config = dict(
    bias='none',
    init='normal',
    init_std_o=0.00483,
    optimizer='adamw',
    beta2=0.98,
    decay_shape='linear',
    batch_tokens=65536,
    doc_mask=True,
)
Each number is 500 + 25 x the weight over the matrix's rms, rounded and kept within 0 to 999. Layers, rows and columns count from 0. Numbers have three digits each.

# layer 5 attention output (transposed), 384x384, rms 0.0205, rows 105-121, columns 192-383
512494505541520467494529514462480482499554498528499523543492509517497482517471488511523513492490488519520479523478506505489497516505473476580498487479476517531482491505469488452483506494541479492498513506525490524505464500482534476491515499513496522516508474477511471494501508511510517514501489504501480486514520487514499490487538540508478506506522516489501483506482484485461484489472455516496488487514483499478532522503528507519458507517503492522499494500510530500547528523528456493488508525464464527482490530520493493506514532461508436496483516456485502532465492485503499494
488525511473517522500507519492488508471478445474491488458496530519482511563496490518529504492533514502510523514497542488532507502452508509465492493508489512499538509526514476527483492519526531501533495504507481459523462514478517519504533484513457504502515534534483499491458487485494481471533495523526482491498518477489532493486468489477479460472524510511518502500495519535487454515512494525495528486503515491478471482480503502506496505487522450500484513498498473482507499510504531504515507476443507541503500539525466522465479475524469497520487538482530508525512513497499498498
522531467530485497489494453501474505549463497484519518487487554476495518510501478536493484494528552490501493515514509506485469485497500530502516500505508525486517475524512526480497459506481497542535502443478494467487525481497522488516446508464545489529553496522540560509514494493501469489496520462514512514506532519506490499503497548481526579511466522502531490532486479455462516516492548453507480546545512499526505544490471506496514461497511456459517528517503489495402471486508545499494487521534574461486514499498500512459435458512513537464463495519546506448550543484492487484
505525479476523522488520532515490512505521499479536502527486492499505498510514530500510552497520537524486512499507498500506512462546439451512508473485542542507538513461474545527484538512492487522516521500501512514481507502509503485449489500513507497534497427449519476507534499547465441513464478548535466516484542519482554499495486501498436534483466495468521502529518518503481528531476438505511486493542476510467510547485477476485462534501552488501486501524514510494475502491540481494483516476502504559503548502508489480512501506484478486500493493483524484507482544463476507497
484500458530455498494482430524478501528508528493489563440489506497519523502497467432515484538523527451525522495468483477524504499452534532515525526493467518427497491528517443479501426501506515499515457500505485513490494498466495477497470521543489463477490508522494543508490455443509510533487515521464512521519534522521432503515515481489525475486458460477507529474531551496494520484488522465480493486498511512474484518466545484506517483454470515525529483477537495504495521488502467481485471521486531470517458501482512519485413495504495530542452514503533513491506558549481482503
505462477513515484508514479518520507511507506499507501522501473515499486464480486552504472499485466479516443500513505507515477494490492500498503504473500478516465501461457496502532507487538490506508543513487522507484502522507507485506493491513513524520521526492522496477492497495511494500485452455513473485503530519483508477498524518499502516522527508482489497528468482521477467485480520485494457478520514495485528497547556520529493517528530520508471492525478475516521503546504456558490505468538454461503493510475545471496486510476494521493525501506504515492492485513511514481
494462480516505508502497494528513530494499502493490473483522472518517468490466490529511504478499482473530453515466501483514490467497517506469491489484516490526483502473472524544514553507521477528527555509492496492496527502538498489501522521540522499495501542471505488489495521505479523512464468476516463486499499515521541487488491493498480531508522494501521488536432527534483474498473514487526480464499547518501505546568496530525530486513511486498511497565505487525514468529498512542511497480507477490492500494479514479491463520510489551485511531456501495521480497486492522509
487474470509478512529499448515440514557509504511488500485498453487512490503496512482514485502506508509531492511464455509512490485488524514486495505467523504506497465508498524510521515479508495494494486469521476537531468474487497486526506515483510499477474466489537486507497472511494521532478474552486497526521495521495486520455472454491520490513474475509494476455543539504515492490482503469487475474486553525469467519514538475462522501458487492515534506500497489493542500522479472507524445543466509465493488481493516526469457542541514531493489513532508527508483469530500504498
486576570488534535489471495532463513475450491465517513480495506466476521502520496489485527502537540503465553495525452494501518522417523483506513518529500484416538523500536512531462474486496515523546480505500500453497509502510526521471468481454474470524522493530442509504475525485512506479544514521513527487474484492482492519530452467493494483490493507492504521486542494488522518499543508520499518527463508484492496437433465476470491519480497475541477496461482508487493501481490559464490532502536484538493530477484494493516547455527474537525489501569495468494530530494509477480
531522488547488513508500485539521535487470527491486489485501511484512478497493462468511521527540515461492513496458486473515473493527480465560499471498500534484546531563507493557484486436478502551554532498493452484485563484495548487463489557538514508518525515498470505479489508494507481529512508526479454519470513503505479526538494515487465508495439491487498514493514535486470510545467489518501515495512478516490514538429485519479499497505475505486537487460520511464386497495535480526475510520468476523498515507471473468476493481485497537481472494481508448490456568467492470489
505483445474499497452509527538503488546510505452518549521497478461507512470497516499502565486507532496507495483512521506511525494543516485465524494487491485470500474390490513520460491505487498507499502484484528503493495507540465485505484511530496469471482497495526481493512523513485468515458509496524484552503536497522519509498504493490455496504492521508502498574486511482497537484498478523497494499504469491506513486508450489536490529471521508504487506522493504492502505462535538475457502492572555482484486487531540516523462528453507513551547481513501482497546537514483508530
479559485508520512505521559497530481502520512501526513513504523526432512490530527495487534474531535473531498516545527511481507508512510488465500484477480525538582488523542540494496490528494503493516480447477503539499509524507532524491516488411470465514486492505505488524489497531513474485500535507517490528496496480497550507515516488499498451456494510518526486500483438451483535500511515495495533526518462499533483505483466492517476515477523411502486524493505509485518489515494560490508500538508565490495529523517486508486470506461517474480535495560512479465511542458489488453
484464507493523485476519510518504514499537484493501491533493426535534493509466546551506502496493463524519470500504503525506512475507482489456484471463534447511457494451453545519506530523526486501464531521502525501509478524529486504527519465544514526510503494469554474496497504522474481473473453485515482489498563510498556468477482506485477509539558503486523482545466509545488493473510511517513459475522518476504510516584511526562499503539544505503476483537472501503543494514490506536510506468517482498501480490504519473512521515484489494525543508487485535552490459505510510515
471483473482495511523484549499551503468504482481481512470506525507488515476496482534494484486463482452489505506509549494535498512462509527461491515512479491535459494512504436514541484525505535479504530514517547486467515538485481502502542527540467518479528551547480526489493488477548508469536545432502479481511485447503494494536519494512534472489530497531486513523459495528502447445505532511485504476503489470531520442505524510518482492499477504464488483534513465530564490455480567542490531473473512525496480513497505531466505516498485515543521529469472483499528499495496532500
509454530474517482482505485502548494484493494506485452530513451481521495517487541498487516478478460527484512452534502516505499505520483467486496502476482435494480538463490505523507503489512507505483501551499528491534471502508481514539516469523495506492483573514513451454496516497510522502498493503513505498489542479494499486510480506485482439526529506503473495535525532537482507485513532540520520499472528494505488441529478551517505535531500523519458476466429513498492533492517492545467528477520443456487481473532557447547546486443484549568524495512490488546493472505513492505
552448521541520460493519447490503499511487523518508502516504497475508477531473466525478455519499483490511477507498507505477494505537471495547502518488494483510492506532480479423510499435509516511477491550512495511509495466509529492510459489491536550507523523468524487449506561498506532466488510477513483456503487464509506485505521541527477506551520528529510486507484455478448503492482541499506463523524519509524534524540480541524494486564485516528475488496482524501435509507524411498474517549543473418520526516477506440526505490446514512462483496537503524516484467464514480488
508545531534512528538459521502499483438514501531482495478526544518496484542488504493492520516482462487518494512444452476473489499481446471535517496477569528512483526551492508532499510510488447462508487522491501508491519511491522523463506498542496491547514455481461524477504502481507482471514476506482484493480503532503478478502468495479493506505512500433497479460480505505475501503499470516529481513460487500489510525563517495532508478518499524504524480451503494502507514508496500481520485475463473591510503536486457519484507506527502484480505534449483496509497501483500461533
# layer 5 attention value, 384x384, rms 0.0106, rows 106-122, columns 192-383
514508471483502517498509493501520493530532525539476507556524467505506473466502547493485525489517514516511512465488480519502489518545468453523488511529512504506467481509517483488518475518476477482515525458494504516466519526489493485479498470533515506495466477443513486556550502499493484557470498492479495455498507520477477498461531496522536516495497506452533516512510505498506490471510511469499446524490485529550537505464476495471526500524489517500513532504513483517487501499484487524508503498520511491483505487493496518529523523463503515533489499526492512489473502497501496507
456503526494493487527507524543487508504538496507478497488518476471487460480487505501488460478519504449503498488461479529519478547509477526488491506493489510491487498510479461513509509474508541452447510514503503513477489463490496475492515498534487530464482483496510503520463512515479483532511507504516510440517506509549498496534553482516427470435541482465461525454500500525484415505444472533504492507481494556434522513491557507499489526494494507505511494441501500540508489459495460499500542507514449471505539481488511545484503512487513473483501477470482506525469482510468503509
506501495490514472508501501497456493511512491510523434510524517490485470484514464510480497550455450516524517525468464521514493529500487546495478506518446526521518501511567493504528487487501492487510480505500492506491464491472506503521498456521497501478492577515498513488470503510502519535494500459524495501544501506482492492462473477500557456504501491520517493455486493484499517510504531498508487482510504452510505480476522498499492490472493521502502520469463489507512480507470505479482490507495512492497443521492489522486488482511505484528497469553475476515495477467492552447
467509525468484548502513537490524503479513505522495468507463500543472500494523493476510529530492504516523495506490467506481508469530522475474485491458481500518467522467486490464486522514480498491481550492443485491505525476528462506510489525484523505528497495488459537463535535512505495459476491512473494491505464475481523485501517498551516526518512499514432504472533489546541483519474497553490519536479495528497477482499489498436509477538498525479466527503481522501493497473514485522494552507499494512483478475509499540543519527495501522476498492439443515538542502476482484508
498496516498512509502487513525512534503504523489485521466493497475497514485507496480530532490501523507467490508485497479511498501505468507499493494534483495502504494528474501491477511485459500511479470469508526498525511497512505530499483522507501512481507493494476526506485493479488524498566512532493510482474506467514497497498505511492455509525483497527498512496490517491476533491492493500486492498465507472506497561464470557478494504494467480506513503517523506482513489503521520509511487511452503506501549507517487507507495453532490508486508510489496514482490483498513488503
487501481499476535490489497505480526530503514517468563521475533473524506507497516508519491507504512520478488476552490508512497558514427491491476508546488491510548453525560469490481474495487520462496489497531550521502479517466526521529480488476488520526535477517510514484508504497502495546547524507498515489490508487486494515502503510511500467505464497498488525498514512480486501499504482436475457508473486450515508525458526536485577536505481499520505480458473496497530519473497520523483492514501467500512548516498475496513491501479497492507506481516505519468522496491526452500
433500472523481506450464521480548529450494514472481500467508540512511541520499531507477474517504519511488477492578495480489505477522499501490491507490497497529456441505465478508499502519522509471508503484506497518506489473506491504480490511485518518492499556469499519478521523534484483514480502475466517486485491523504509494506513501504470522471478507492469494528518469504514520504476489520501523563469492488511523483500522536510515460474526497470492518524499519517481500478502518493485522520527539502537532472509492449556504477490483471542491462463509544477550520504482474483
563492491508511472515510481443544439515475511550500472472556497500537519483515508512494499528505435494511548485464511465488504514562542478516519512487458492550465514447456468477539495527520462532479556503488497500470451540530481524472530518545507499477445500490556510492498499491493447476453510488524482512521503530507506491508537508513552472497513495497532488493493498475462486458490491467502479490534500539492514520543483458523505495548519517478510515544483512518483514481499474526487491485479527515506473507491505498496477503539512448443480515454526513499447473491493567509
519501481441475540506526564490492495540505509539486537468528483511483495534494479545482486468494484518500512528511474491508485490530491536468510549495488505455469507431518503445516529549452536438512477508468516507506497458503492514498504460495512523484474513513551497510511512522473480476501475470502503536531491480485499501449491512500539470467518477520502474497498511498529505485472498446506484483455501468471494495560517472470500522518500506524474505498451499513529476518466508525513473509553499489493509453506524545495490535548503482500487479506495529530514486467491524480
472506513516492453577463471488444502474513491544501419521470496528516484468497483495562492550511476497497511546431489539509503534461484511526484471542452495588487524519523475485497499476536489476482521529509490488490449536459502488524495485502479484513495491527480525468484480480510530502490526505511502445510488490473520496535502482507520463530474498507532512438489497552510480509491481482511486511508505483489495499508530476462458469495503504482483466501502506520477525502499512484495516483462460534481472531488504479507520430495496492461468505516510518497466478493490511503
481495568492528444495483506529464462487492498501506443528513479490495509517505501487516457528541478464523515480462454522491475497467509508503514496546465507516444526523469474521518522472501464502501555541486469497472480499492492465421503472548475503552497475495522445521443493479514521501457512491499502485548518524468501511565454491512558515463518490468519503465496538519548466474515485514505521522469512539477510470517469458508480461534532515480523497528539491520454500518494482470480541494491515516483500491487504499484488476538484545484495457515504490533476493521501532516
485494470508519483486478453524498513501538526493515477532473532490530509491476481496524540510480535522475471495490514517503486538524472513530479484556463484533527505527549485502465475459498510505524497513539517494496507509478529514495489543484498499483511510492471521472459475483504576557551509484495507491441500459485485500487495495497504482486432490508511489499511492468480549505510497456467481508508481473526503502442484550501519532452478468509489498509544490474535525502536492505480473500442466507501511560496493483512493478471490502510501517512478518499504512487533491497
523490502504502540481525468518509532520506511541477540540422495512492476479501508483566529475517534521500518489480496514506516536535499482500520517500524506467539510520503498478489503500450474528479493505472517493521525520515499481537461475495537507526496404494439460506522490465493516531491473528500484480491505506516520479525498516499471540551493497466547499474496520526505521501517476436492468487462484564505472540500475519500548481515483518499512503499500484476478485551514451505499498476531501487495512518506481487514495488469496494485480507503514476483501511502535441526
484496499529511489517460496515444488514503521526488518491510491521519542486499514498527485512522543517512487560481523494485518471513501475507500506522547471488511531491507514444450487434481507492513492495525495475497524529504531532480514535484483470506491455491486499488478489466467502500570513524495498498415491469464536503482531525498485536529465501528526506520470495487482521452512496437486484455516488467474521500518488466481457486498495478503505475588544493471510513531510509492515432503446512506506520526487498464471488534536491499455527546548502509504460504471516525542
453486505534485525532490522510519502518510492481521488485505495491483505504481494500477446468507510466503474503507481467482505505454497529482488504525516484437501535440437527490457534477493523455484463494473504503521559496492488487444546535528469470496533506549505545520436487485483463466553508541491501563448482485491503503469515511500448498462511495531508503526476504473501500490505522481474539469490507476430490548473530541487482521526511454502484475481574510494517515496534510487529525494465441504518549490492536529468507553551467517461530527482521492510526500541512501508
527509477449512521424527509485537503521469514483490530532506486491480500485472477502472521504477511527504488474563474513493493513490493516504500506518483504442510459485549535480499498549489556608493488488493548511507507485487499521534512509507523524520536538497537499529534479521507506543493481475500512517508487499495500505441499470518490483489476498516463513479517490458515537527490548523497497445503522477543484451461524512464532553504472506516450540497458501490509512516506500519509480501526526477532489488523503493523503507497510502518519466472493501487560513493531495465
487489511464490498496484511513464509487526516461545480478506535486496502521518473520485508439490493496485479515478488503489484486497471542501466497501475487530502485509539479511486529477499566448487502504521495496500510477485496522503537525458487511459518491529530504479502513501524522465575508492510516508471481478491479516470470504514521457480448489542465505500496504469489466497483503566488537493507506427474510530467525528500450512509492468535551494484481502489542490482517497487492484535427447492488497502490513537454497504534491520494505533508481504503497477497496499521